Weights of a small GPT-style language model, trained from scratch on English Wikipedia: width 96, 138M tokens.
Each number is 500 + 25 x the weight over its row's rms, rounded and kept within 0 to 999. Layers, rows and columns count from 0. Numbers have three digits each. The size before them is the row's rms in percent of the matrix's.

# layer 10 MLP up, 384x96, rms 0.196, rows 281-314, columns 0-95
101:472521526473486478500520521496502492541473475479512535458526490555518476473522522459468519487436493509485523516519540496512529480535486503493545498485506523500468506484477502466474509499516534503514496512529470550487520533509507518476465513507518465469469502492441466517514510512462475541
102:502471519528515484534481489520431510462496520507531482500457488502518490531491492488471456483485547482503534511523501475487531501483480521505480506498478427489486475538476480532493488514500488510491493469458484520509500517480480497528480489566540561523453494488484507508503517497540497526
096:518489508522525502533490482489467436521522527502508530547544516488526515487529459536451515526483485505511511504479491518533482469458509496503522524515509485490532507460528514470504500517515530531494513539526537534465473433508482533506523497503509547501486512510538527472522534496478520511
088:513532468456473481541471495493486463492528534482505491518489539516532516471486529469494456521510545510503484512511520511527525514532526515489523492503486576419472520496500510485479454505510518506511476508512493494504510474474498469486468508535498486499502484484496525516453548474516486541
098:516489451431493502489479531523517502532443505482499498492473480460507506526456526514479462478461450523504501568502501533487498505518491497524487536496504503495500465445509483462490502486469494518480506533508474490524498486495489518531502529515493535511496496535515447506494535513502492558
103:528483522455487474526501478498474519499503481494528523525524470512448485456496467517518439476439487516505510507535560498502489495496484481500499496467499472501475507509521473514502528469515542547480518495481518469505497506463477507503489495532523547549525466468523486529471521545486511513
106:530495511518502495550511502531456531508522516522498510503522482470493494496505514497492500500506488454508519501496509518537517517500470488468499432528501472538502474565495535528520495468516521506465538469516530463506484499482472543537539558498480530482524506505521537516503524510549463493
094:536456497483491436512471488502474522476483494518519479477505509479479486500493548498473488498469510500478515498520491554532513528466533489547503485517502488492490497491514491466467492500445490453478475456513495528497520540546507492568513464483487536471476477491511514538521496469486530498
094:498468491500510474547477488534495502450490519489497478528452455500482467487519526558518546470458525522509494510509524503543508495488493535487489538515473463476473503499442512532515498496520526515481493518520470492521519494535477481537491486507478517507446488562506502478524499516536486513
102:511487483487490499528499494484495490575521521466523474510489484521474539527522539523501492511495528535490528489542480513495532511541486496502534500549482468497523497514493526534465472553445510455485485506474534529505510513486510523475451485488470475512503504498526546482530513495447514490
097:519515488529482447526453501521498488469484475502486490503461402506531470490477485521492481486511469497532494523532506504547520502537517517502474502504471539473476495519515496523533494507489475486461479490516526498482470506487525486531507475501490493549483557543503497491537479495474512535
099:497498525509487508499489516530509478494477538490492512457527463501497497477515478554451512492473513493496513487500555514475535494506483525504553522478461489502484516513511496534532539518486489473471515516476490511506457481519476559504463477489488498473472491492440508465562503486474445507
110:500522523508505459513477464540515533505521520542476507500523469487511498498494472513499480555482453508450487526504534454460491478494495483469513474490484502499482496484515473529495488470507498548434493523513504488580445520478463518511494522521507473475481488506513484522505498537484506494
099:556521505522499498528458497456550480489552498560484512500476528502515500483497489488487487514485502520518545449475455465517464479541488497493487515504528512516507469535512510519519477494490506475501461516499503530569465487533510475444500516506508484500513514518538479492527511485527526500
107:467495516429503523494464494508514481499547495491499487522460486483527540496525472532473515506511535506443470501482521534522520543505510526514487485497508475509487479511519520513486475470509494490515519465493492456487546516495517497504545471513557454528527452497524487518507463473505478457
104:473528480536495494495502545484488498476539548500502484516519561477470473504512509539474490557494521497471466493505524507529569477493479489489485516497501457509496514501526550532519490493486519475498479534483483454535449498505492488512520482489488506507492528458481475483521511476456458473
103:491513458506511534497490495505579493510532513491556460475534498476497522493464528501488495544494513497500494550519481532530482498538475511487495556503477444496522505507524507516507537543523488469481466502475500518513518479504560501480491528500471508537511519462532502500505541477509497490
104:499487520471525494523514497510498520483507536470531545485433495546492504505510501487511525526472547519538553510473526525470521479529507479466474489517508468473535503509486502494476466496521487522492505518511504525474491527519492490495462457531522435515479522494553469514511505476472549499
110:482484497484479507492474493523499495511488521517496538492486502516433514479558523453514476485506496483537512542454536486517468509532522524449479536491481484489510505498495477474506468499509513543481502466553520503503513533537529457500507456533531497512491496529522526499499452498472488456
096:541508565518496516463518466467484521519491521513501470511495465543492481463496496497528511465493467486546518529522512479498481501527491543506470496501535510488503510512486539488462536518526499476525529551513510523505475465514522548531507498536534468475487514483471468527557515491489507514
095:509471463522513522502523527463500502487490492498551547502468556498536496515480519502485491547484458490455525515483524523501506512522540533509513532483507452492517439455522509500470492486491509491504500471469504487512469486476547520541489497480540518506519486452522473470502490482507513459
090:535475530503538459497502505481539511492473490534486489499473487530504499513545470500462506529465530495551495493506524491467494477496507500481511477493483514505510499453490547524517494477501508500529484518472500484470531559488520509505469448566503506439493495472484504519537502528442484511
101:484489502488428524512500518462487505485493486490524475510484475497439482535439452535498470440490514492504492538503503481522514529484505487505485533504491467494492479502498508489515523526493516485531479471488470463469481461479567529499517478497464511537515507470498475504514491515538533527
102:529494536536508465536485499494490484492508501483501510493492458481521445439483456472498502481484529486543511476503514511472540496536538525468463480538491491517518509478519531482502475540501492456451501487466504528520501535501495462483523520496500502456440521495524532513488505509521466519
102:547509511499482495501496514561545515540521456473517448497440492507498517505548479497450441485505479497508476485496478465513433481558510486481509462516482470490508470472522480523483481501490472470525529512498493497479473498494470512505481500484498500504473489488487494501465518505541521509
098:490538517508502487528540517505501484501503524528506479505502501532499484541498519503552511498500492480486540514532455473496560519512524502509539516461498480505486514576508466478482472462535469487497522527521505519505485468449532510486494511552508517478475508454552479479489523521498468490
102:502507535481481493532478541482481475481505495484533499528474548508505479515537516461506464543509482527505539516493479458550509513455500508512517484502493493497457500499483510521555506503468468493467515481489542481534557581522494487496530493510516488520503544489477502487530510486507521519
096:542554462480508474506501531489538487486496534490521524472514526486515487516539487501489496499488488453497511512519521482503560506474495503516459532533511502508527481504474475484500478470520511494525542544511510508514509489457507432480511482513516511443463522495549502499497516563490480533
104:518493545519522476472500539531482525504496516475520506499520511540494517492495482491516470498453508473548499517525501559504530561552518545519516522496532503505523450514497522508492524529487522496486510515499529551507501547532503512524508503475477509501484508466525473512501530495516511574
105:506508471504499448513510469492523540495521529520471483524513532525520496473518497495480497552504478470526496475527528468505499482469509454508503464486478534508540469491486525549474521503467478489526511456486523520502471529436503476489544488531557542516529480494510514498494538522501499519
101:493467523483495494517525552499500514511535496466469497472515511447454512502477484458460559500525518503502488480524499476515518501552453485487488508556523484516537531540505472491510491491471505478509507492470496519493506491479523501517473495523521481513525469433493503501509493459458448503
105:493444448486497499513476474517494504488525520488505509525549510494465473500504470519480484516517508530516543519493466503545471447502512527484568524494494501473481477499499494533510544532469536520496524508454506526510470478505465516515504473508505528505504520464483513493471511510544442534
091:447471581466502483507477456538487499471522526483534538502508542500508529462496517490488490499526488472509524481496493585480490501513507535444514498514471518506499485490507487512515533512479481501519503515460476482469494522469487520494485463500490502501511500525509462488454516457497522502
095:463537502494482518465497460512493462538530518513494520478528487506492514499559495559496507519507494497502511535465517521525518540520512493454543526507499516487522530508508510541484525520543505541523521522518505524506493527520537512491472548487486493524494513484514508488526564537480557506
# layer 10 MLP down (transposed), 384x96, rms 0.222, rows 281-314, columns 0-95
077:493475500514504465530481487496473481468529478503464463503521490498485490546453491489493450424469484516476478534500513535505490535477493512489463509523502530482462482488497511520502517495419505501503481491447516486471488517515464467488448487493494500499510502468493494467508549487526489521
094:475553486501499496501477463526545470508477508524509515522522500477505477457529482511518476499549473508475519497499530519493504481506532482502511498531523550503567478494526472465509503504499498513468564534521505500474530455506524466490505479506454542497484457536528464487503505506490522466
091:510534517483495504484511516545490485511487477493471493524505495518499492488528486543546518498571493527474499466496527474474523483501509485541523484522484546534467508507462530524495476485526521506483499541513516495504502459483496544490538426475494498512526501528502452504507506521558540500
082:499544537511512525448512534481504492501519468482471540523472526570520523504494455508528558500466504465483521525512499504485500514490486567511465475497512474469471499528516504492498494503505508490583477469498504513484534496506480547507480507493516469516501499501495467499472486514521514480
089:471498540516520494496543497509492509494535538457421512491513485525480532493536473486502553495496530447494500473525490486499486504483479536475529464498542493450455485518469526510468514542480519475505490513510503501512473525478485467484497510512529504487493532458452518492499493487514522467
105:507481519562576519453484453491514516498539504481492492500507502439501497508488484497500499506519499502477510518491485468493498477515503472495556481522471486507498506485501527471499499469536487476528506499504443492538490503476468481505533474499506531508443493527458495471529531493446472527
109:484516471481507517537494544531452511490493534486474507534521498520520520519496532521522456489484486512519565489503518499491476514536544500502509532455567473509532493458498469511503464506493493517501503532490504516552538538512471524496498479512475511517470500488526486495451502490554519509
092:463485491498518515516512492494476508479452484521501484506502498490467503461504474508508473508498502545511487556494505450452442448516471520480542517454543451489553522512496496530508490502500506488526485499458506511519520528485489541528460505495491482490500450499483473503504474502480455468
089:519521499515469494481502529461498509515503531487489528522531530471490494513493454509506488499456487495504477499496512465452476503478532487518463497537470519448504532471514474518502513523565478508508516436496493515435500507480507502528524517522532524486542519465530472508529463524506522529
101:471428484471499528515502504524491481557531499465509541482461486483540532510510484466486480449500495483503512487531448546534499522520480486508506483479511450486499522504504517492459504530485497507492502516472477519500466499532509466455498464534513489543507500497511498543536492528467515496
094:515473518525530506497521485485496531462507466512475483514466520530519451517499489516477534501518503530504502592523482518478522502476529540511467516491492521468514487518493520513535484492508450487485534472496500515483503519511463491548474500509504528506465494475441478483480467526526454477
109:516501501549509458497466494473521484465520485504539503510500482493530505494483485491524484494513473478536499487511448505514472494476523525468541509473488492499516519481525529516515517479491523453486492494456554524552499478469534490553517497544502479570512498533501509525491537503502494444
117:501532514508485501502502486496509518491455466555497513554421459479503476480516472532560500521507502528513487517532465494526527523486532485535534516487467470531471486494513513491500482489507488478538514477488512467541476521483490514519506512458486509495446530501478488506527517532468490517
106:477525431509483503510481492480507512501533528543504473545506492500519540491477496502547495502554515513460476511489512510521493507483528481522506504497519527488483452510535520515513514526465451485509444503467481502471518522451532504446443501485481502486496512527498457496514500477467515523
108:504466553518469485485524510469530498480494515512502506538494494459490514453477506537562497541509545486476466525426491545505504502512462489484502539522472495494523512515488502553468457523527529470508489487485499499510480479453487488535521504486530492525487514497499519488483496483504470468
098:542490450498457479502455513476503565539497481528503465468475466531495460465493459467491464514492493509522517492490513512497462486525509478508474447517490489468515512518487532517475509462519487482508524495498473535512496506496499513488513557498541508534478470539482515537547514507498494490
108:486496550525501516512453523488469482483549524484524476533490498508496440499472560503445504500539520499490485500527487482485517511526523489471484476506453477543522496526517514518494507510539521518408506522470483477507511545517517521514476510524481491511519500499537507480507516501479507491
104:472473542481544507463484478494491481497488475506489520539514472540500510462485508478446479498520464512465485475496525505529500497500488442513534507503520531467514537494513456479479562499566491492526507527507443520490548490497526498503470493532495517517500490522473504525479504490490471518
123:497510477464516531526521541500490475503513455481495518568482519500529464484513466527482503496480505510496502509470507453556508513502512493510471504507510487505510545497481532511518501451499528511471544488420466507509503479540517500507482440494496542512525494527460485521504523519470499489
089:480499481523506503521490521541497502496504506433543531458467550511527490518503467459548454501463500500544490572469457499514505527480517497506514501510501475445496497513540504531501506515487509528479468482467476489522494512519480494504492550501483486511479553483500529481497479492510511512
102:523505511533507520513475514456479475476493474506486470482513505501519495489483522471535532464467537511527488494511544475510486461475457548522492475494508503534481498473512507494506528526563539483440509500526499510512559506488506503476529513513517539510481470487470515505531473550471489539
092:500503470480516501506450545504483498491488453484496454511500509480476494520508470503538511468510478480486487474516500560530473512441542508492486507485485496539558488499478491514510511483439535525524461464491496505511493475519518466505501524467478477498474457504515491470445461488491525509
110:521473478467461491483487537507466479492513493493470525503513526490498487492500505528514505531500469506508468515502518472512469450550494479519511494533571435471482490490486510530484527490545460529509499463512511491503473516536509477505486474512499486482513539521453506508539513559452495508
106:520511526461473498483530514500519513501531524484480532511550480505538500491493500511527502510497524489504532501494491492502528506484493497506482529506524495478478507479459483509491527532534522473492476559519507537532491558474461500490549503438465485493569516493529519486481485493426509517
088:554523533490480519477514464519505490517492514513523533505505511480487502505473437533510499489500481473495550534530498525472536520492541518507476474566500438445537523492480487516468501499501470484478496502456466500501469497527541530511501493491510525514520518553493517492503519476488478493
103:498517489534498463479586534485523495514523535523455529509512512474484477538495487502538488491487525521507483534491458491432519477493469500492481462496488489510483526528513476501510483474499537466533538547499460492504510463500487521537522521491526485497483495510512529487494519499475447494
101:471542504533510440464514520488516518495509506515513500557535457500486538495557531513513541513492488546511503486496479501487487478516521498509526492494471469478508460469495453517440468471512518504522486504513501521487474453522480480482548520462510457500482492498505501480513460489463487499
096:486472556460542548467489501534499484515503476482505465547495429522497477455545538488509485521497519492522503535470528512504482509530513484476510503463498531533509481496465503511512476466536507490512497463517497498496509525495519545491517507464487464500510505497491530494479519449454492526
084:493554432517460487545522478526512522510514486488552519474503536502511541501517509501477510521496469561492503527492528512546506494476507516491499481518486554460512514514508525517484491469493507556471540510494467508475543533465514493503486505511528523495521495495469482537501473523507525524
113:472497517509473496512469501484473543539489506516504508505495533474486493487479492487448484470535522465488460442553440480500528476494482502510545473520491530558493510504505516515532524494517504496487490495442496483489493512435533507520503514488503484493459497531527500493491536499446504480
102:455548485476499481466483516501578491525480458499567527516515529510514484504525482461549554509524493501466502478504460490490500493513489532526506521523520476496493492515504495500483501503472509480539499482492479498469525530492546475481508522485501454493516558492534509504454506496484488511
093:497510506439517488499469540533526467505473496474481516481483517481503533496511525520484491520480514506503513466485474507473541543483476474507541463524513520478473548498434519477536485533514497503484499529496500461518526484488555483479510483514505475463508473540498519504541477449475529498
098:514504517496511504501539540518464482509464491523481532461482470504491468522516460551496478546498546508459528568492484492512486553478476512480479492479467506515520487511509529513492519510532523523532531463511519493520498529497466499527468544501557516501504489468497543505535501481509494487
091:531482496519537520502536494489504493511503515493548529529482503492453493532472483519478517503497537487491478492492471557485471483452490509490492495490526491596490508512509488527503543488475556521493487468503518492486485495491502496490520463450482505472484487521480516468502521475482565530